Part of a small language model's weights: 6795 steps.
Each number is 500 + 50 x the weight over the matrix's rms, rounded and kept within 0 to 999. Layers, rows and columns count from 0. Numbers have three digits each.

# up: layer 12 MLP up, 768x192, rms 0.114, rows 39-107, columns 0-95
# down: layer 12 MLP down (transposed), 768x192, rms 0.117, rows 39-107, columns 0-95
up39:440425480500531427438494489524484504448576610474487513434541497556467513569454454525557468597473607584502513493568465494459553441464455537530487490401517524561460487465499466597483522553457517495471474512466568468531604433535584406510461499465466473523476530532503502537527520568500547394
down39:541473497500546468501538482550508578536528411442478517477514464468510560553448526393414478512484427434455511553537610521542590453522517520515467490522409382537444569501568495513541552547419593552532493579538510429570495507371408466508403540453548513502538606533556500524518483449478487510
up40:464588542564429476511486454515511453570488565555456460443483423605549499467521416451460497558580456439488480417461441451512460439549566541532476477472448497486432585526508533530442470551476479510572570462540458515447460542551498491527502497388581527560509457542457578440449486406547555391
down40:507440520517576495475540540536531516405518360459407513473484569479408495561478569436472604495431517624593510443498455484521482521497496447510471494542486506511609487453385561465510631559517455537483457514520492487422483517472526513497525458526508509445543500558492445494433420527391474533
up41:539409501507505569371511511498479550515459505452597463546496462558552559574529456500474418511438481520546523495532543511485425538434537484543508468511447469548468430461424517542481536533488486498564350531420497417440402497469497501534504456570543379479451463509426531663564471486463477542
down41:444503474501497506464441395445523503511469501641494470446432516545511574505336516499519518597511459487556487520400396582523538494498575542484468478587399373489490462540451562521500416398518486504534529522432471524508641438550460535459524434435592425470502483473582486447411509516524557491
up42:516414539514536516437475469537422494470473520601423515468523434456543511548483495509431568561561477522395470497534568490406513506447507516597515568502468448567533605534489593455439497399577521417491492410458567586522487532490540533523562519497575624534525368435544474489555516556531506526
down42:489410577487548466418472467483460558449464552557494408387535502520549550340495541531530465482414527530518426420513466489502441500521503489574463482480545509383455471453483512518502513424580464468509386586640620491524551529573523517602522391643490474424570508648447550492475418436489430522
up43:490495513537498584612546404506604481502483425512435479505399552511486495472538550552517543455502507478379509533453519527446534503527507525556544493488557516518559487481433399564448456579444458473516467515513494523515550508527448482484391511449561575412534459507537528562513508527528464506
down43:505471553521554465493426483490471493497575500444569461485542483482471445567537652552491449471491498525526447502514460478583483570518474494429452545516467554498457565491498510506566515447515494515551467585518530467588478454431472461528502519481497467505539498407485478504490592501473509480
up44:526460410581515429386545578523562528561483474543413509438424522508498509474546402532403471588500466579548532470580523468561459522607538439423507530541586572486509493551517493472573530455444470470542593429475527540476489516449491505451428531442575467473468489495502422486492495505503439446
down44:383525459517561431485537504589501398454534607551496505530512530425452430567550504605461520533567433476461488528507564581531492557457444582408504497468553429566583623482484413435492531481596506486383484529518536474492417421554426520523608486510482558523456489534474449504391436542437490560
up45:462554481560398530592596540462541537444541506485449522510462472489425537510472510456522507496481452477514489491459463590499481522456497500544579459629403465557531543479501492484475514372395505492520474501407422437545510513511451524457494470465451672512412520589479490567524534519543514527
down45:495542506438538543565585506522464588421496500417539577571486553513461503502506438414417529468479518528490488506545440547559492447490384527440441492444434539587567476428518483521538449455480562543493519607491510561489561464482584556558595466549514537521411533607423434556493501449449530505
up46:472565502505573556471545556528449464490477441449532446500524548437533530500466417516399555449471525545475363527590445438482475510567409497468544490521552613487567499571525455492531565545452387489522485477454465540548495403495505498394495552542501465500595507501523387564430406524491480504
down46:507479535608446518392564479495509479504554496490488432592468454562532589560451504368502520499551417493511442522495401467502537557538452490535414453507540549417471546481501464589488435453370568470552486444520507486509455552528480537464507519564507526515517475550569521374416533527425548476
up47:459552462520564471449441522584473500529506573495471513451544496469403427456502461534473445468529408516423436452587483488438496570560525449460461448477558541530518471558475503348441511507494400496396444562545492478511567510473563435469516446536486547585511451503526547406448579561487531457
down47:511526615498537455476537477428485391480550451545517462559571498484507455481493431426433572556525460576474474446527564545449593585411533548456521441468513360525465489455495554527453527505573559480462395471523460457542547479506542477455431551523564476469387503529604511464424438588454480534
up48:575485447524476520486500542560367558524561533463532463508527509386415438523577497512459524564457560477460525528545581458469482456502546471510528496508441435509473507519541544444469553498520472421531435538431443629381422539648510606458460505429525538554555468520537573458470501341560470509
down48:536396546534592536438506473510399554507557399522460394498438426533582459435387509587417495408394559507512460510453344557555540450496548459477504539554371496527512502499534494444532557576484522446520508596532481525500508398564550492462548475554544490449496491516439490510483515560471464544
up49:517460509583482525507449458570490557543450413371407516344441550582439502549408478512534495487536494584457508490478621509517553536472447469436450471520508398577604516535503549433512575503526522434560463481492457484588617460539563442528497477456397464556558518479532530453468488540556443566
down49:535466568532420449500432513481439553441552379494489578548384431484572548531552525525502510511498591470540446534530467517487445462473527580465495411568489593458507590479430440508424538569459457499475525432518601458528479458487491583514478450564449524485498489435532614499485570476502580547
up50:382487440481469508553511512423508497470555541409464515436556517588516446588498465545568551455531426525540495498525595523482437498452601496507543489529448515516443501345498443451590526485563411519538439503523534527539452504459391524526553452480575477504533489530456573449502478451475486574
down50:504436513504505514478450516542460591425554496520517525459445491434483506486546478501522432577489505511451593520364459503494483525431471524469538480508552473472540466422430468455482555485617508586492437484530478523540565419473529466464504509518515460559554554450469543567469545519500514521
up51:598495418530478612432465503529489591535552477456483530483555476384507609500482476543440562429502537464486534557534491551468549534496479462465518553434499480456471563464536490527525674477448605540450471585545411527559461462487518437415459471587503492444501363374482410498469485488423455529
down51:477522487479522502590584431561517425463503561458516516520384448605483477499463555484589420500575482536479508498444504437528508526548486550451505431610497506537442469482513549575455414494607491495564502422533520500552398525501484633529506482454437589455543578460529559499521556535524451506
up52:480413507511485524513437484469460555432583490489412517512569453509476414530618470434445596483602512523448479464460410509507482491414437518385481543525550476510560542516487543430488482508515516417507449576551504534546440517495553500522542457458539595506475442479573564520490508510504413496
down52:404578490527518539472569416532473533471328524527575453520470506515439546469467443467549405498526460517478505453558528513506480515523544435528389556473569627549432512506522426567503501539478507582497409470440493466517504485518508527502486521507510564528539519425533432478407515537417473485
up53:489506490507447521421456458533486570509506448564446429434617521552501589604498499497455407497465552541478498490455507398458482534484465564501500462525384423511502588480504471522412634424415597544452507527502503536510536517431544483544551479449566527527534439525531519440493639441538452491
down53:548548519488431476466506539497504572527446419532539464506480489463571481505410495445355501488451461556435349454543539520561495517492458457448450471431566540405399579456463493471517497420521534536500578502569548493482459466557539536473509476593566498525520449480529517490524542546514523512
up54:446544457415501451521474595493516559490493521581542479574520464544504452478637496527470418529476574547435521537511525535449504455483550556535517417483463460520526472616436396472473418527457530493436504535482585528479510474496590492516461489503512525533472473567554520522484516477469532584
down54:572478495603403425500477491500530517453465504502502562522455439475475460633455517482419541465575504551486490547507608485509537500488465551506553524487443489539521480522600469518555469503466597490493436526447537506530530527455444551433540523485611565479475548503439515494475511496542468480
up55:536438480450449438538500529457478441419553575538491454471486582485439416510478525482523537524552462496452505441506477538414528432475509519555460546499527449571685507541473516439459502524404527468464525514531464473465532538577470480586435534491563498513453493437544630551450441560436522491
down55:555616530475511557433439574473479564490358396512515534426492408550532525504426547556459424514544588502464540573484491518476514392569515508563526481467422563540453368464548551503515535501545554530610528520481479479492418493519491487583449500516423525561560432485468543633529443512524459444
up56:491607501489497429465501406473502418519484487531452587451432472435504521562444474532494482570518593386485505471505562518481540447546593517485527561515549438570466579546513509455440519500479446536518501475476537525472506471455491479434480592519516445422438494465501581529385457532501524544
down56:485492492502514463469498557518504587559486571479419513611458523433496503563542456544488477544531486526470549542469475496503516466554429514409432456495453558575582539523479491452472525557509433475499557419469478605547497569503457594624618553508471560666429425474456426505531494594514426523
up57:477409500521454473502553459459397491509425451563459497453477406559461516420420549457438572607510433541541551446503430399461430398508523491494570491448483484534472597504538480460507480517588499528585492418586464479536497439471551476565427550517456429464532460535434534561540559522504521540
down57:552506510483486514520455443467481499462475529548530520449544523511469491469514424497486415444573386547505518464462504586533559496499488544471558557498515462538494571435562439567471507471417551613578528620525453438528494482483456468460504505404575483498508551534563589452553408510506498462
up58:484552397552462451515468568413489562619501567383576545562499467525475509569427427499597495545516487494560548463523510527465591541522492508509499519501437480475485441538509526394437483422479458569494496482487549447503568564481590531462539581503472511469520482462452459516577481514541482552
down58:514501491515452446496549613482442477547485467477626437437549401510509494484576441568521476500484541471573400462524434483404412503476523510497447505492446519514490465477525511512485516528552507476449477490473532467513468479529531486544445515453466488483500601454464477597446495498551564457
up59:474489464488545571526466497483437503493574525518464504470486501565498447560522514530475544537462568459588541534424470533515441505543540579448477453546542459506417461550437532564587485544523473483445460470576592482422499567488580615528423471504484539436481509623471426436455488562496542338
down59:554544532484479486518436513543508613449456432521507584541518505498479499535487404484561617560509534506553509552486581452451433563467421474445466593520557459517498544445567403412481538503433455509442452412439539459503538630577582474507573492492532464489522408522504529501441529606441519453
up60:436534435524521495593483514503452472441510510485448562518654533467477601491534524509521589464483433525416512514430470549447533512548503463481542513466562508458486544472515433584501535436410528568510524443437519503510556538531433537420585586475595542520462452519522494537487478503499524411
down60:407494429485456490495491546472516561412553498572508457447547517553526506454422487389498469513562501564518567499479548504466519451394521518462480485475623506446607407507520609546533549529475529450482456450526582536428545495597436519550549451646520425462499510419359560539619459516429455483
up61:474377392522482483493422431554460448506473538486445526519389520520539437631475501561591543555600436386421523491487536564418447457498543544486568498427431524539478486508519442585506526512518543507515486426440579469505465464451532482529482542530509556447454485490608531495419440512472514482
down61:500490487530585456460488458471470502546501517526444542506509451507538490515494486532388468553525558552488535482473429621405453547489450550515378489460494520542525579506485518479466536537544506542490491603490455550500511405577564435565529511467502577574529532464517466499520517436542426381
up62:535520501494507523565519517539471456455518495536421394455529585537469499529523457523437547538605533538501480567555537426428517450530472509533521548473463416510553503515462489507609420372477507516519506501593486500437416472541522487509513512486467446564414466559557497508464468536519475498
down62:512503542538410516392576362463483451454478471447505513436481477502560497433479550464565572561452543457518499465500496518483480496543582564574478425474546421490445551486541480488577529469492497508589544534513473486469530526534512490537522529497516529530501499522537575507505521469456523480
up63:452556363589527565501468400491524489394618505461483499515596540540515513551485432538538453536482485587517509520425541520493513463609615570518493570455584424472494480499536444416531474446497530441588433571534485511512507407465564569468506578523486501465440498507482460490475542519575588493
down63:525513503466505564477509476488483580589504484562465492509505446497493551451435516512458440481522447480514455473525370495490469546498507526494432588537466512568459500561525472534533426443551588578523555481435491548513569471463440476533451492488469392507553469522532446525518483510506564515
up64:564436458515575482505507476540506507389542522554499451515486570530491479531524543492539442389487469433518475392552503473505492429457421508509518432481529581521620503514442574425478472421455408525554603466485529496569509649440467466537553504448496485420494487466459553544557515551476427541
down64:535524419610472453515446540539462469439571448548507370379401634437542543528639474483499466486495476543482484533515544517451438486565498482447527418557517362570427472530451422465448574422484518556461532475553501594519536527502395560536443499413451495486483496443516517467486538512479440544
up65:504480442546460482459461577482468543404521542504483474463387465466497419507448385470474455462498471374524487417535560483508447545606468482623464490522493524540488511535513548511498547423443491449560526511490396554458573494578548546464443473438454510533614502488700531547465502515436578547
down65:475554573666406479503525609508458513508544504553521526430486574436498550520443486544529489483480521477530530387458492556593439494533442506470367525486554563448478498486366522535533439429549466482414563461484432488463503448510583522501433519431590534487552461521493489555489449420423434502
up66:466521518497456469516526460558512568526507543487519528568474584467427419528535493549606448565490529492424465434560472507508492478481476504490521444471490553519513550480436553479526534554531552478524514573600507506477582417425538477517518484568489500550507551448569525509488426499581472433
down66:489434510542529504486556484492554530444487514571368545410483519404443554503516555489463426508432465565430511503509461572514515563580485491500449423400511487378504474416503537539444480523449414518483461482563517535509488546487452469486456543467501423549506528517503515459537489579527535517
up67:538571539451440509536473447547520465435486512580509423506484483572472556511499493457524493590485522524576485544505437452547520543542567431555506431512486474479427536538549516470462530552473545558525504555437551497464519527470439469424493498446474480521545575569405498603449471485492505576
down67:477539516527509492564463523369559463590614535478447479510534505438552470521461456518473413590526449503491518417563445535479660429503399473418453523450466462526429548460457564557518519624415634444501587525504561426522511525495432464459502569472514466507518452469519499436578543449564514511
up68:491499575514460449478450557598530530559542525556500589542556574440492531491480604523552502481496498524462504449546529410581567456477563494519566471510512476546476448532500502555471536534409443452532544577531557528479442415456411479494526573448576490363497592419454540517446545548442438514
down68:474592550508448543458515516442432581476469604488479509533365438493521493483507501461461416518534496512548495488393508500468481548416509531447480530493598516563448543565515435555517499498530577529539423457519488501436432557488521516525445526495490472535478471612519496529581424496503510470
up69:518496554484531545523425549434514526415465531492487434425477458562473508429497433448569516445550426509551502431546544567527481547553498569472521472522483485523562521463534437582537515516492502490463441416504520514584482459635418515432483419497444522478471561609427586482502495487466575594
down69:429528484545507486572476516481428536476471465485511421456378492368575496534572482464513459500574520494512459400616483468520536440469513480412452422445548565447592504542525462437461458480545501524471473534513559557553588539513542521495612550537479493518587503559549570520495411407524435556
up70:553445530500454454492536496505436521504533487526447475462473460460604562509607506509576478424385497431469579466417480500553586580526477462536598644507458441543622450515512415454479550591454413470486424395524529416520405545432501537460448593467524520577445559486421503517548544560496457455
down70:465507500563505508446425551495469436512490456476458453548502387419479561512565502639536534446492469514547516404572337489433480465478490452544497444491481542436447541508520484489491476430532454519536496506496506524447579541448539487547552450495520426482601521546589503484507582519484452461
up71:497511395541580526537544540467498491500500533550428465372559549637534415473495457508418457472483457586522497474468534465435558485476503478519686513524529452548469478523463478514472368543486523530463523532450407433483481527532581489562499583497584498452527468504612546484520540506489431537
down71:521506536569462494503427429460493566586426444472561567534482396549512479624464461517477488599483487514479480529480582451514597508481537482479392552538506521411598452505491596466462554442502554477502576563555439565476522512513387403520536448436473540414447428582409571580490486473576571462
up72:405529552504557505441566443545407567416465438474452536483479531460503484536551463417536538479591476490387470468421512458514439477461433487538458464466526514457586442586506462491525504458408403527465503470508463499405375489570425541505555510521605515507554567527526463519479558535542495453
down72:488462538458515473504511460548449531527469433531503548463459481486456532633543578476490542477526495537519513503494561495501473506515451628499493492510634480468504647578450447564495407468623525417515590522593551529434492451483470478468543439542542543513478502436403547532468510501540395446
up73:487539418504530490496553508570410430418523482455370608514471482465447571473529436633574592459423514444561576501519597498447531452560406510513459499458546503554569472497527572534492583497548495434434468523456621491532480464570494542433464468429471508519441510493489516496487461455531598493
down73:568489513495430345432477473474482481466460545540441516557493424502493436405416540522433502459453609371483462427624540409584577406535471563468448565538490448534449458519504504483476360550496560471530461541504537546528516437567527572458505398562497466490467455472532398557529428489435505489
up74:466540469635531501456499551476490527506561511525505516521429485507449604556411427505544431509506549476464505582486510554536520464587433441554517492491581411583467573456522484486505473537522468557478502447508506470491518450453456467446472510457450456486514512512484469527476473505486518464
down74:438555472494515531531576464513575472470474416547465458551514426474647569485576447456443467586543548561477469493592470513517452512417469516458475493562498520517526469477423447464596507473547590478404470488485515462447605516450555481560599434555484512471529494481509547409423599484504513532
up75:445471497455549521579461547482468464488493509458550489490486524515547476497461496367496575444537555520498534530479563461493393560576583444539478536438490531507597453484545519498574522423514592494481521537465511524522517488435554539668536432480490496518447556473436411443311530453580506553
down75:527470389564379484555542456639450430492532563533488497618577501517445521519429499572489537533480506513592468462529530535506549448536463414445535480499412531529583589573538489496557419537445441508482486526542504455445470503485424472568543504424519473533470472430478465488499515468569395571
up76:545530416574504553578448504569423582549416569507404628503463513542558457413528558537593469408448497463509498469459489464525523574489467440462554556484603477465495465520566435509485502562400451426488526538446495499567446525497397563632465512467477498499485596474469465410475534541560453469
down76:506523573509546436548401536577604487590449469535467442485504479487537476501485475564401543507457517494500481448485465608524493443511523562447519485500544411479468488505534477466487469487561571521583472547512547515459533429496528519476452435375490488462438445573562408520563457502457544567
up77:426559446459442469544526409524546517462509460505473430529459521587531555496416499523598455548560443496433511503495546542467588447535477524518559460510480541472450471461507518534514582444574438484497482542516501561562447480418568534517431565393534587438450422577507535426541525538382388557
down77:478508565481587544449466444575428461432462550454499456480506522460504491469471558536545544457483503426441525529501454522503520487507539530605500445488430430604430541462555411519596447530381505573506505582327531429443501595448476438531527479522426457553484473504536485497489495502576506452
up78:488460439477594523478575529513508508609363537508533512596469455558478543417445540530512511546593460544478498470406515470452438458468368503439596458459596527514498536534444565420398434554579411413442533478504496529477460482458520532413441459457453635547541535533476479536536569540497550569
down78:491543528465484485582461483502507468381424635535559517440521492490487427437542359594531596480472500454521460532479532497508523550507608432507561415587500563483566513558496490515484465422483539551513468565462475557533475567487438555419583438557468402482527477464497493489484504570468537546
up79:483501575547545497496558481429464590461490494493493485525500435506393536481592521467469502476475548465472562565476478513522494487578469468528464530593456435499533439530554422438438456472498450408609584388515514450517527491560412451519446481521555505374460542553489501526477586494483503478
down79:503451592460526552600515618458526607484512387551450394468470520479460509503430443473440501472485513557478612495525631511462488587502471539464526539532517556418520543491539491510485520438435464471564477478456458483475533488530500403501546457509559555513571458589470569442463491429480535428
up80:457470497504514469465448478582522496524547542449456478501524485592446509447508493491450468534512512529583562530480535483530474441417545537449421532507505485460556498477444535512408488608547574522577462388501433572547569595511437550423459554505537446537433516527542509483445512480550540573
down80:582550425542515606423486516471473486431486605499537531513471505560563576500546497578521489594413572435508487480503418517454495437524586434610491572526468526471440464516531516514514444526445554568480611487461518441465482479544527497418454522465481562498539465544478477500488515481501579568
up81:550486503502438427514434581515471516503475568568474593474501510443538509394428514517455568539450574529520562439538561587476567513497545598434502493562434487491506469516549463504616465547507503451469515505471497517522504547399482469417500462543533481463494458523502548462564532491435451485
down81:489513500556501558648502503417517494559529474496541456444467563450453465528547478552541488391494509495441577545522425483448538483454511571395516472466574447444548516545480482458607547472510488510430447549580459519489481443584500473482489475485445504564572539391464524496495470510497506477
up82:495409455598556472496535423564507518514602460476469516456486463474476554446530488505527486482587441372530482469433503562526471541558565467466504390468642441507582508494483492514400616535524447518538527494537461567470541545499435439549476532444470438402558418452596434530502424520545440475
down82:423469500470511441481472577516503588439446498508436551417515527541537557524416578531530455557484527404497549474517476458506482496447445520542549409512517571592569474571412527486511520457462577430510384516501469564526588558554534456569538448447441478546577460396518461537446486482485464468
up83:548484537478548571512561481591369536581572455469524484586462514569496516379484460582503418456505522510357488416515433529546524490455509697488543518552555451513488548441534508505500455501588568559571400456463387482504411480539545461459503396521477420520614499482515509509479372463529473505
down83:523557512537400561468576486580533467593437465510626620608469398427450605550522525594557413504480527548481472355515538454575575510503426569535504544445450440561603535496474507492388468494516520398366458515474514525553506445608515511554506550472479492413521435559563427472562493494446443559
up84:521479421529556445564515539476478539500542560528490538495504554477487536547488535478535543526502487526551561520537527457418514556462493505442539473411527451542510458479532491495540572512526544445481456437562402445461424439459442558463407529552448416450598515514482523588530453513459548445
down84:418547498505572603512549510548579506504487519509474470461465552530428539487502528494511499543540537393573502496473544528545498533497359459528577522548388506421477549488498511565516374501493476504525472496493506456576485556470502475474464510456458497537534571464446589523489489503507487497
up85:458507564449462444480477523493441559579446459544466556497514453455570454471426503549482464497532430497495522499447509458514460483490507485422573546512543555618471524550515505583478568390532581495424520539447526438536537436504478514580495534505394549513531517367527561584518451515503499491
down85:430471365488607555415536417483505548595510446494460520466436515564482448470517502499471533466496628607538452514505453564514510572497464511474530579513514607462466578471531468527501452474420482476499545499528545543522457525499484485399532527496487484528494543637550516513456434481483573551
up86:452503469554517590414573473532542468523440552428499458486576464395494599438498553515511609567570469510451480579455525433509453396551483539583570391480537527477475355546447440536498549529504487610425489459432555494484460475609530503527472511495471465587514494522454509440476523505399505551
down86:456541519542484648480508498489384467554526427431548498543457522448434541541486499576493539444488407468555516501425503555632480499431515493546466427480498469444564500472466410485469554351512442557558486531511512430501515414516479504496487583428520455576502450545441460598519485380452456458
up87:500424526493565501494436501499478553549463555433468490468477559477417476522554498558426498489488516519496530508452562442417504526511498413502480451508530537485496514416464484420512579473446481543405534604488601438505340561470452513524522449500543531534495507488556483546555504511446450528
down87:456516509524470441445514448495447481510521509504450553534540470580461532533427541415559438589477551523469530524537506460483491459491585516446430531556491555586524450583519400497582452485511520463465542346503535513609470474449471506515438429523558433438484576556446579512539441453545546490
up88:578442544517389530480503511425478549483549564549435433525527541475528488476558471502423489541492520487577544556503460516510553502434492436502486555543423537523561525532463497522439462468558520544550517451650512553499501553549628507481498581430488493418540546514552511555471409596555468481
down88:553527531429422466562483518455498478512425450479451555472530507543447583510546533633620517542495417514493580492535526488553564494517418516549550567421543493418527447473446487490474494528497491546490476594451431433441461488509535491448462519489474498527508420519527355507552474540536517617
up89:469477451537501475512518423494472505537479576530523549567553537499422522447502551543519471536575530515497509529504444545491463445453521521550468524503465426491470552568457479569422465450480432422498509413529478442453537537440519552536549501487579440638578599507457442560598486441508520484
down89:500527489442486486509531473468440341472527537543461494573486493529510465521494450486371538481430499430401473537517462520551482586488451550516361421506509498516600526488448510545509344481548583424522476494494477506539594496479555508566486459465580483497508467480532406495374620490473541429
up90:494482483453429435551463487414425519465559518490396481543455507510524552479536518510444513461577466469465486428512577480509443543504456530483571533479438419585499541612541562614575523485583579394473534449460593533579552498520437394549465491391437492513489443509521489562542531506499548524
down90:605467624457481507486430560530503513444474525563500543515465522491412376517430566496467398589433397589529446515480475536537458525545449511472470517559541465482576468475409506544421562527514513514482503509463418487475465496507492464412508569545470499491536501425513414460422489560481545527
up91:464592541484510532428554508524498537471566563545420502451525571496558461548503558395533488529498603552530549589466470381502492539400546573429571512450458455672495535514472518467587494513483525498419569515496513476485456551470467498592491455548504456510496561451506435564479498481494486492
down91:516508558460450555491541484583499527475487466499462579466561447545465489495506478538476543535531407510425467542614593534510467541469433531476498500417534490500454609516372630527548604520423515541518423554476460458480489425530483500505350554579569546502479437435330492562546535460559461576
up92:531457503492567405508482495496545508572454562529455521543471467520433481416610573504511498533482507544483552492493463512421471436521572502610640583525510525483491478550526407547473506551479575556546466502533471645523455542547555565447507451577467524459452455429509529435479537497567373523
down92:512494499426387443398446519539412459428517451513544531486577535584413452512512490483394497570486553497482492454562503439477496448547480475557434540500515521499452531459463508501519486505550468575478618441472483568521553451559485530542487509495512590510612529501320535528552499434432504493
up93:508384489438534488488514584528450495534415543441577398536487485466527526423550453392474457536490637579449496563566545524421531531392578577524523417493433482572575430507544605503459500553548464352512409524465478534508466484495466495462487456501543478481536425523517446458597493451518403472
down93:494501497500608519478461562565565450505485409549442513407475413520392381502602514503561437509479413358626580516452517470405490645615512516457494527483493548545501554535536475474511535549489547534491484579545466516423554371587483407561521457469402513477531526469539505488437433445496501487
up94:495436499483562523568496485492466560413485558561428487438518409433514522411530583498455510490506469422523566414413483515477488443604500548569503437450470539483508499467541568577470420405486459512499521475523542486466554465498532482528478549548492534461444554468518466505543516472547541521
down94:509477529526555556499571535476493515462453505508475508522459461478511496647475367474504501429668515495510482588482417500507511557487478497575522569544558536469514494512551555513480481508485502547503556541453465519516403550540543539444433580451548501475468515556511584497451458513514511529
up95:436500449551525554502523464518558503531448558516516452596439503564464370517508489491454525475463403490542499530543506467534537475540521483512499413427545496455449525539442550492483517424539509519558542479421575504587478459600548503491452491479518525498454442498585370489540544487414503417
down95:486508525510474569483420468457496436449481514476527534373494457486551469500524479495444499542449532492447489495443513510526398588514520431555428517583526450569463516567461508401504438549538491494526469529457473593512575453487445493527521448576605432453564511446477566390455582561426522513
up96:460522397582477545468559544522507537405539494536467463460461499544539440537496506609409590461497475590564420406421518512489484492483485465484481520493447532539498507533589489564439514490450446449540502469541495482444415512395520479535421491495456467533519549446500545582579437446583543550
down96:475527514537466551538596474400499484588469551497525505504479506545455501488492577447637491451519528566420530455455481471491554513477494488582521489538447538467410498550416567462513581504511521525461527418536521443543568503478547479474459550510544501563537453501434597549559468526464430428
up97:402511568441507575445510528435556555535531493458538562402527477547449506502501442472511537506527510551532519468539534504492424589558464495546496517462520490508509435498458482586515493590473528478491538502537486435524541479579516442514461452427550494570445458466482463532516567506439421483
down97:527533471537522592625463525462505509565485590520493465493418440404470547426575431543511528507583564533484468610496443497490453491469543487469460523524557452520439509589535466473590517578541424447486461528429468517515357487543492483587479482422465515550397633515516526492327463537459479497
up98:466499462530426496542496456583444495542481569563467519516406571387490558522418488482402515423580538500520450598489514458422537476535501446514432497471525471565594529572563504505456460488520504471462554501510501528459465428494464505506388429527463614505566483506447423518611507510444555567
down98:576503565540472557563489572518419476559501436597500485487509517545577524509464600472473528454511507521542474504524520499568395518506552492527538524532484408508395547503470497531517456551453339475432492566463549526482473497510562492544543466427417478502416531532439441556546534450450439448
up99:498567477576507538466485600460520611455450474488523496423517490532523465523461518501576554421511480629561478477498649448518449430523531477496526475463511443460493540494564502445458471423470560491464490520411503610544414528521557456422528518501421489420474471463493529585541498526506597443
down99:503483447498395548549535424464476468488543498562464622503472345577437546542567595523603488525482468515444497494464565457406607494532517483498576572474403487516471458492585585402479556557526587591499528611460520434524512515423510482358526476473391542474501581535472508565504588428476491539
up100:558516611458478449494552432536521552469559489624488530456477512458542489535471557464424461478441529435454615520441561470464528476414474474574484399516528470526492485577542465457456527502527525521468526436470565538484431437418508590419425466527488486578494435473461467536649592450517503529
down100:518423447464498599420539529462508460550601493467458556423468575457477532544487577470481493449535476583406488508462530566564473491503377437529529521466575454469485580450426487575495453591546399552518468502514474511501509557472561465547533535563608512420514434536471395477497539451445526425
up101:608440487373452383525471478545560619560472536486562491543478554480479473519510509519555477509473555519516485532567507608493546475500580465575486603504490511524458488519540580497518485474406562528559491466505409382470492451471500461569458569481540478508454428513560416491497530489534588562
down101:465489505525471435511485540589536549518485417530537526480505455494433535542577481594604538471451509456476499525447544456552439513504481465536567544375462476505466529495541492443561545528525550406395461458518547538501505562487487409439502514535515445498531472441465534545540453507461476498
up102:517535438463541526506527490528508492542512524469399515504590562399488543505474503445584475476515471421531590551425441529469487431510532567440530468525528496499570509536480588543483476482486450564518467528465494423554423520513512633522461478514564441503474581422626556526553462494381468521
down102:557581530475471486464430410560423548455460443469511470528570528481464488519479544546514559462571491492549555434557573463512488485512496591461484511533525478555516559472458448512568478477418502449462447473520464437482458455505535471524463529518450570475486487562450453428455443463535517474
up103:464378512418493525498556493514477607497489478470505421399588513505536603461460534491432416462454535440563593543565479527569583442411479561508531482552426432490442483463444508451515561453506447436502455460469601550606506427547531503411500524442520429579441523471487481496553491574586530493
down103:486560446469548447436451502407473524497547546432453534544478506378541409566621516399537491508505657539486494397538477475567541533481454492483480561486405575492541537510550427480564581576498470505536450501452450479450493478428467537431605388475478515550600483556424361499585366502534530559
up104:554447474480417441478552438504519501528538468485561466568567514525476500397490456483495501487446507463590449521484498505508409523508521491520544468502596549576564436410513525477427551552480519544462437460439532515421448459533481547548561507487537501480377448440500507524454457613522486371
down104:512558508478572469604488535459516528484473491523442503515500604462487491509508465462517463551513472441436539525495499440492589451448536495513507533446460449485515439547612471437462413472545499497517538447460495482478509505491566470454539523573564458550435438475530458524485513518462444479
up105:531587503520512438359522534640572576421519560508453509488513477486519533446481493498474553477493522588467514559496456534432498542494532450550442529703494510504511493488461499435522532614403488567537483479479503576515499416482484538476480449589504430484523487530570499598549444584432514461
down105:470494528507419455441445488520598513541484589482467543546541524525540533575543548502497409579517533485395454563571427512435465506584505501550523539421460499536445491499502511395413568401559490548449499495492480488535567524503450545523450449432547521513454469494445434437474514476586544543
up106:414481446542552541448395547438525508583573589530458445509537390461461574549525438483470505563471472474552527498514425485539489545534465377512539566455479426538510521539505532578524498534502495542516524542497595458560501582500477473473517455488562435370530510592600478596457492489553534509
down106:466455542524488488490540524501600503583476554571434440560462539409451535522542467576536414492516513445487539470485507461595523413500367453451446508510530482524479527528589468434480514517449422557563480437554592475549515467516508466468452455472467443498471545562469501569501501461435481519
up107:583506530464397519462492507532561538459554523446427489488559490472495529389495476457562467492497512485525466550500506528459547511480514427416501507488440539513556479461463474458546450508561426553485413486394505490518426427472581463600429504513599505528472475473514447496504500517456530484
down107:491548543479500549463479474460467507422419507559538554465507505501458535544463529547446484465484503484504496538425446525491504526491440473483491510406482440576505577494514491474497583560483536513471622514561527527580566467522528508527506345467540530478533579544566473558509557508538411519